Each number is 128 + 32 x the weight over its row's rms, rounded and kept within 0 to 255. Layers, rows and columns count from 0. Numbers have three digits each. The size before them is the row's rms in percent of the matrix's.

# layer 20 attention output (transposed), 96x64, rms 0.133, rows 70-95, columns 0-63
121:099123107100102145203144105134088067116169070087139109130168172159186118162159114099117139146139206145178065074145126132124131145146121137103192116094119110089133123105151123153092150164172124
094:098123116144136105202159043185097123135173165144100092176110138118114126116157139169155123085112082175154110092136099104162156120111120172159170144067140114124144125137131071106139188145182097
098:083150095070154155127091136161139175124094143072155122100131137152151026149149117118161113119151106147145167138131128142129082151112174077137114178114083132064064114145191169091128121117143120
102:098117155199155134128159121090229199144154096143132101100130169102135170149166142140156123124117118118187128177150150162149112098146160130080161146130107150141146127083147144128074083145104062
103:194112116099108135149083060122173148097136162109124144143154129132111129105107138180129208118060165178117142140096091159136134189119118114113155119121084161168125196135119057113168145116140159
113:150100061172129086090124142128142096085108128111111138108072171109133123157165171094157154131139155097161076067164122114068098125166102171116124113114069105138148121153124107144178111135212083
099:096176162080131075165095161178146164124203118140091101175121173160130107110115108167138148132138117144157143144178115145114140153146129152194165138103132098170150146160095106180157196123174173
118:168097116160039173159151151192109160092069128120168117129112093145116116093160154107114143111140131125110164148106154090087154070102183113156164105131154121196101131099089145137113199139150124
115:102099099139127147160149083187160138089124160123156148134149181089145145130164086140137122114119137095101161180165164134153171145124108112128128197070124180115171109144178150151199072069167123
111:097059112167081110120118147108115087135139137148093048106085134124122104126133102149035125164095122149133113152161139137152133092089117080107103207081124078138114128137109104116111173062102121
129:099060090076045137126058105075143124106117093102121101128107094148128162140088094109084165114146086149142155110126172097072148158123115091120123126085104116151080104122121121101102094092083081
110:130163120119130132146139193100138139084095166127092146160124137147123171087122108197125083115045165123134182102144136090099188087128158129135149150144125100052082138060127100113126152169110092
110:147137153100108108098164155116220096121086130145155099113173102121115096124125157119112120127072174137109134125119131158068076066112144097131123085114148083153090076140138192087117175118134201
095:124119106161146153166067173108085098127124145174152112115122120136126128116133110176155092193141142142154106136112087191086133121102160125105156180131136099115084151100113130175210074098092205
102:082134162165076150142094088143218097129095203108117107075105087150127160147126125138124101117101152174109101077147103076114076098087135085113107120196128108134125165136177119137100128115107105
102:112070109104146176066141156129117087122089101132045118072131168172120061107133150140111107139098140138122111165069162113147112160135156095138120169122135124109134128078182126217105108096108119
097:123103147073088100093100077183120037109118137124163173137134139127149074082185123120078116114141093140166173142075114135112212117132144113155116148150100084090129135135167109084109124144105132
095:099176165118126124130126157170204107142155138165092145080103167123134094140121132141101140162152129126096126086124153187121148176183198130160154130076150190129142150099105121185129089114122206
104:121176191103104157097127145117079154095140097087146127083143129129047183152143135134109158151107127132111192074087089082137155124088085105095101160054127122099080091117102133150146102144110149
101:100160120116146069149091113126095173102106142111114091113123150152114091157169086162086157160120142049163143105085123069193102150099132142117115082119105076105141099152118098098159124121122037
104:208120113087077031144141190173132082171135086100192117118180151140141128119105171147124132121066122143126119102114168111093125121181166131149147149134112134135159145147103132122167120085089109
118:100137103162083134070103060054088124137136132138144117139119158109166111078105122115103115143071090181127099075131123074195116141152134153147106131093165069117084144108155091160156092106169123
109:094152105133130112049104117147072136155143155085154105150128122152102109099112104122066139095146128064158112102152101110076134123183100133117104169072162111109098155049129129050149139101170120
110:102162140169134154122162135090109134167111145141140129090143197167125123129154104168160120108123129141182137150194167210107182161141116114167145137140150136135097214159114139176143184151175165
121:044159101135166107117139092114158103130121067130154144109128114165100170060150142137097121124128113103121168103091095089190121194157191137107105147112169080181120102173105125133118138069109134
115:126086172080192123132095086164152148138117139132156144084059105141094106134180117139150082158099138127176065124129203116139134094159146116169122136120119170113140192088124117160203129148108112
# layer 20 attention value, 96x64, rms 0.155, rows 71-95, columns 0-63
095:158088101157102142091086103128146125143139116118118165118147057077106183157105129137080148168155077060149147105131093142126156197101158136139120149139071144147062164148149108072105181138155133
102:139103161043193118198123116164088092141125119135111103102104092121159137089134071145114117141155126173169151106078166106123113125110071120104096174091093151075177113135160185153137113159140114
104:105081186114168179139156191144097139117185137138148050137111090125155101106152134122140165089123126088177148142171068134109103098121168139060114084174114109163115116155165142122134154152175097
108:130171134123142146093137114116118107136109114089174172120067133153168193136175087107122081089168102137098149100155145083188110167110167121105109063114133124138130121101139097159076202063145154
121:112114132145124104099114120155108081146129156108167106180177143149104071169051108157147095113140112106158116185159129138161115197111102182094118093144185172106133152043112161124090125139148115
093:179146102138155171087089069114091090104093167100089097093125135160089176178107119069143095155139105143137124127119146139111165141108166099121136067146072175065101189156121132127122170136126090
126:167156096108071145159128148100199115165150147078124140130100151111131165193085173128105178118131145043085114166129123170125158148071103135098108093074115128102125126126162124077122144149089167
111:136129118124183187113111079084080102190165118166116149118097122118192086102138120150124092101190116097137183134118097157147104207083140114146147148102146083128149108081153191108147134130120157
110:136163151176097125109106090086089094145134128112138106061121071140130134116083140067144188149118171103170112181103095149119071180110148091151140098089100154174152125182120128127194093134100121
113:134217135097126140141145163097114124085143103136066100132147092229095142127149097119090154121126105105146156158165178183139080110129127131158085163124107080105173094142111124152099139084098165
116:100172173136162114143162154153127190126155134086145127166099110107119104145111219149109138166112130115149133132145053084107155166053132071163128151112072105097079094100094114175134146129133117
105:074192081124090119174116143125079141120086124162165079137042136125171094137097136164144148150108167154136111181121150125113181146143119111103103100099136202067151131162112094135111125120076120
105:142107140138116099152159108164111153148081091158113120137156134163146143101158072147179160099062179079134091174068171098125141168128119079134131134144069134173119053119084110178143146156135095
101:096149124082103092124126147144156113136138171079149079083112099177193153060139201123200155099103100103158139163109141107158105121161155146122088141094118105070092146165156088153126163132102139
109:145131165116116106106138128098161139120118142094138095050149123074180084117150120064127099102140182182119116146120124150095147179084092095166113117109141195133135080109115197181164089116093153
100:173091117111137057190142107049140125143167138156161150173115101140135147124100152153090122124153139159172155098112218167112102157074196118168120116110124117098077081132155145130131148118129152
096:113138138090165101094169100091101135085073177091161110122105136129170113164155091088176077056099186179160104068100160111072127161133144159114135097174112110116154104145095148117150150132119114
101:117122162166157156172131157107133095090090128099188154131103137154123139100175141107119113136106057136100189144116193160114151183117118105128165176102080112083171166101099087099141064113085113
102:111091139168189167129124112162141082141176147073099099142134104099075103151126106100091139140136060178180144136137123142137122143149152094095138120082112108109150209078083064152182139135149126
099:132179129168114155130165146085125090197121133158124086174129072138161180164092146170141094135147175142102098125161124210144116131122079119142142102186133111060090123099070111164126116110143133
117:113106098168085108109121142124150157166118141117114125071118096111111167142121083083158157092121050128131205091123134149101096152069155136192110146129132111106138102079158137225136133101105089
109:110148127111104124159126095158118122189183141175093140131090129136031175141127134153159104131115139141149174094156145153138130168049138120156172159085122169148112141114112212119174101120099087
102:159114114075138104077107137150081172127183142075114121115089128133115148163083141143174128128099179149122070202098118149097145125121186092126145160103074127137179143117150195181099107090132119
115:139116117148155163136144118141205137127166175152113085085087081099101161089140096105118169163117078178115079104081150150098165173172141134155103083141144080103120101099158151098183150092172123
114:097077085111150108143182083115128086168136129073097069137177160091147144114189190141150114141102138151117148150173117141117078154057128099075152131175092108114125162171163155131103141129162140
# layer 20 MLP up, 128x64, rms 0.214, rows 0-24, columns 0-63
096:187110165096134130120137158168125154120143152136138143149083113163163102135102160056120105048119131179164116133104131158110109134090071107159057056094147178133133125109171127180109134173138158
096:143107117082128110090095122142117109129150127144124070125140131086116141161153142082255146120132140130080140128146126079138134158169127026124106186151127169077117121122114129157137093106110096
103:179104103105129102097135123130143126127138163110101117118139118148153129094097140075107130124095190140180156119090098133159179060143166112215119140120138108125084089137108123141157218189141188
106:099138126155134137129099121093156048050103178077149147111145133171120141071097139119148126175076181106131114167136112139102148136143144096173103098114113126104221123177168155149135166146160143
098:143091078188126087127090169086109082151170145147099180123178119155092137101101132120096112108117150141106141125141096217163128087125081091138097124141103160165206130086147129081092121094142142
095:177092160096074123089125149117162140128144129138108147144141135144058060109063124160076112155132123149113145130147106124134108140157120092117100241081071155099170168138097145137168121136156145
104:150135138165080138150103120088088136167106106133141151121130114089099135196108165088099128120102094058111147118124109122136175071101192189167122102103134103081177112193144140146174116148186150
109:183111146093108115122083147127104124152161125158124113114126127112111137165084168110207104156119108111119065136048073154108147127161102146119141150145124081146133143158157047076127084196112160
094:115104061136079176172156149098162107076127141194105111100063150111068122166131151148101185126119153120148184077175151093130173136150154136132133132146157177143078173112122161142134164120151124
098:104094116125124167110153070156130124158157134167149136178110171126160105159135092132061140106100107119105134130128113090147153157119175122099098191201142093147163054153098132118070175102114192
109:157134164191138179113128166180143120147067060188164096165123122112107120106139163143154081075101158091132192106159091191128127144129106120114105134143112091103107145100139159106125150069143177
092:157160126062159090102148156150136113147139118139154103179136073142113121217092066133151128133159123142195120103072124154077130068096122146185120167170159107169136126126108098160137085112136138
102:162108163080158089159126143093074077134133153182139111122138113131167045091090169083128156169160156181155052120157164126148166117154089137114137095122145097133100144193143116151155141134098131
091:134135149111147103139137146140071154129132087149103083152136144100113106171194134050103182124177128094136057162143147150123150110140105149133177147128122144040067184121145142136133087083151160
107:102145179115113118131179157129139132153121137163150150129120120057106140160115141143132134061101123108167151112040155136170160205125152092186111148119049121097112166163119113103124061126104131
099:117110060091140094087130145133097169160153158173096147077127152141115112081156142157145115127148089104162119144115054059174132122135090152236129110133133085118121115106152174136109154117160105
113:166125129069097142114112139058134114149193092109105122172148160138169141138149133152122070147126107121084122214129084138196142147136150151089061145146104107192092128118123166082142157114153128
096:156164158097146197157180137152099129133110113113142179069141136122145087172133120137145114086149118150091161158068108104153122128113075100099063175149117112185150131199090136154099100113074150
098:139147122122168108109097096113084157168144153116072165180099116168136114095081110108136150079164165117102140164182146216087098111105130123180084089155054100130103142151101142144138163148160118
106:172171115115131092134108114096104100113127145090170176157086128167147138124103162170064142135150099188144124149115085073169173199070103100097153151117118123089092156143105101153154122062120096
102:158131118127103099111123128118188134133140081205127085116126148165136150164179135100097157062104178158094156135110158162120126168065129104093073141094145151101120148181051094116117112139143079
101:157128128141130161146105124139121133152114151142125120146173175164107135149127173116148088129163094122168196079192110114073073175093054152190099162153129170169097127149155131141164159069154124
098:200147125098129116114137110081186117141082133150132108167183118174119086109174116094114118137136099147133182085153120148118170131165100101155162114188133143065086087071117135129136153121204165
106:146051133153103142136089106180097139106104176195117097112128149140121077106174176139156132118167134113159130116123147165172070146102088079154135129088106115083148144115166091179082138137068088
095:178064154154152220139069126081128119155151140166158140086086122117133103117105166187124115097131107125143171102117086140107124152116112155075095192077140111073107108132179147145132131134087117
# layer 20 MLP down (transposed), 128x64, rms 0.233, rows 0-23, columns 0-63
101:126123111095079109212097143147186105101184125127127137146098124163088134126112116157135098090168129155062148124131181106102114138132083077155064145139120145176128116122095096141199136154156063
100:145178150130117144136137088152092105100081117099132086165145182139132164106145118220152143140111151129182111167107090126110100124127145182186105103129129048177111102178144181110109093141140173
114:115120122119188127093113119131109090159141062075158130149080109149154149095137114109096163100122190128090187131143136111114129123134136064016156147156104134127143149111124194137200124141134126
100:124085149153098118116120166123162074121176128105160153144135177136143073067126089130122096128150088124090132141161114131205134123097076090098072201140161071167134064124112112112101136118104094
113:116115152163139092145073109132167138099112133123079161099129144081104154117155083134141171199117168114080099079062112127134090134126136135076175132151125115119072207115163112156134084166098172
087:147127175090173100101094130120150090152136114182058143127082163112137092134136061054080127134117127135112111120086153136130134135159090168153161113160181190080125156133122124117155182147095184
112:163114137106161080127138149157092166137020164168118193093135110145156149163061112160179127106099115154094104125120124113159156131138117092155098207117113128118103135090136101134119073172143107
102:120075024109127141116095119137152103115098124120117131206148118135145090137124091132101148103105161144137134163187160127093129099127203111074135138140119151133155109072100195146128128100178073
088:155081099123157113103196206108133197132034168119170117152120116133160143117109123120143112127174116099171110172154117129142150140139084123103163110163109058136178136130119149096139103192136125
096:100131184062102161097060168165099092141091125111114165118138107121105073147111083122103091112161125224138166146062113135159149105143143148137103155127102131123115143187146154115139083167157098
104:138107103116177130144112099137100156169155133158098104126111065138179173142102149090101075122113071106125155131129115184119163101087130073136096112182159111098156171107116122095200107045132151
091:126079136114124145152136104125114119109124124134069095129193112073125138078156119149094128124117129167131110125170032048071117140086167144097106135093157138160170105167174129171169138131167090
101:093181128143095093158102061174102163126144086137167131090118142164166203145183109119093100111072104137158138161116176119144168153112100115142134181148103107099177117189125116109073108118148099
088:135113146218087166131105148138172134089122146111113144139155114140102116176123119165179139057175134146110147104128124116110067174069145185143077110150152127165170087148146183134091148166132161
116:131080094088147155178076129072076081148138055131163096092166158101100098130082146148158130153118186135076120130202157170133176096098161146097129171151133146107139158142126153153125105146131137
093:191117114129118136122097056097143156109135139069125182077104101168142142108160100116130158187178144121114130099091158130125074145111128068153104185154052157166091146150150111156131080124159126
108:126175161092177106139116159138093104133150112107124117062142138123169148163126135144095138139111130154102181118152118111070154111190033066129150177144156095153133205142128132128140137111072172
102:150158108115191198131094099153053145124158172124106168165162108136106124121099124152111107150123140099161152078206150107136057111134098148154113108133106097082164111049110152098100139148133123
096:113134117157111159139147124116168144127141085123114112093210157150137116174181145140093108130087110112173087114063129037166159132158178132071201120095154112071122141129147107097146124117116105
103:149160106158151102111123127151130080138133062125083175164088121111145177114114146087088117155065164091188141143175134077106157060138101120164146104140151175130199156124119102148117100180099134
110:124124145134111169191179122186147109132109116096140145127118195056106121054146107095175126062102123105117087057159145142146132112158180172126140173142072144110100159119149141147106127131157150
098:142122068139132056107121153148152129132158055126173111143086178136060075157126108163075198117129137122096106111125121139138178111088124103098156106108165157150118148060132148138126144127111198
101:134136127135157106146111158135134142078100142071144101166169147111140150126097120187136133117130114180095185099107158112136168077084060195154130072177131134054135075098109154131077161128123125
089:110165139082127051137140129068107151127188079155135068122141137089120160123104137115153108127116076117065088095091112106107160088102093136118112139153137154154045138147103157111114110107159201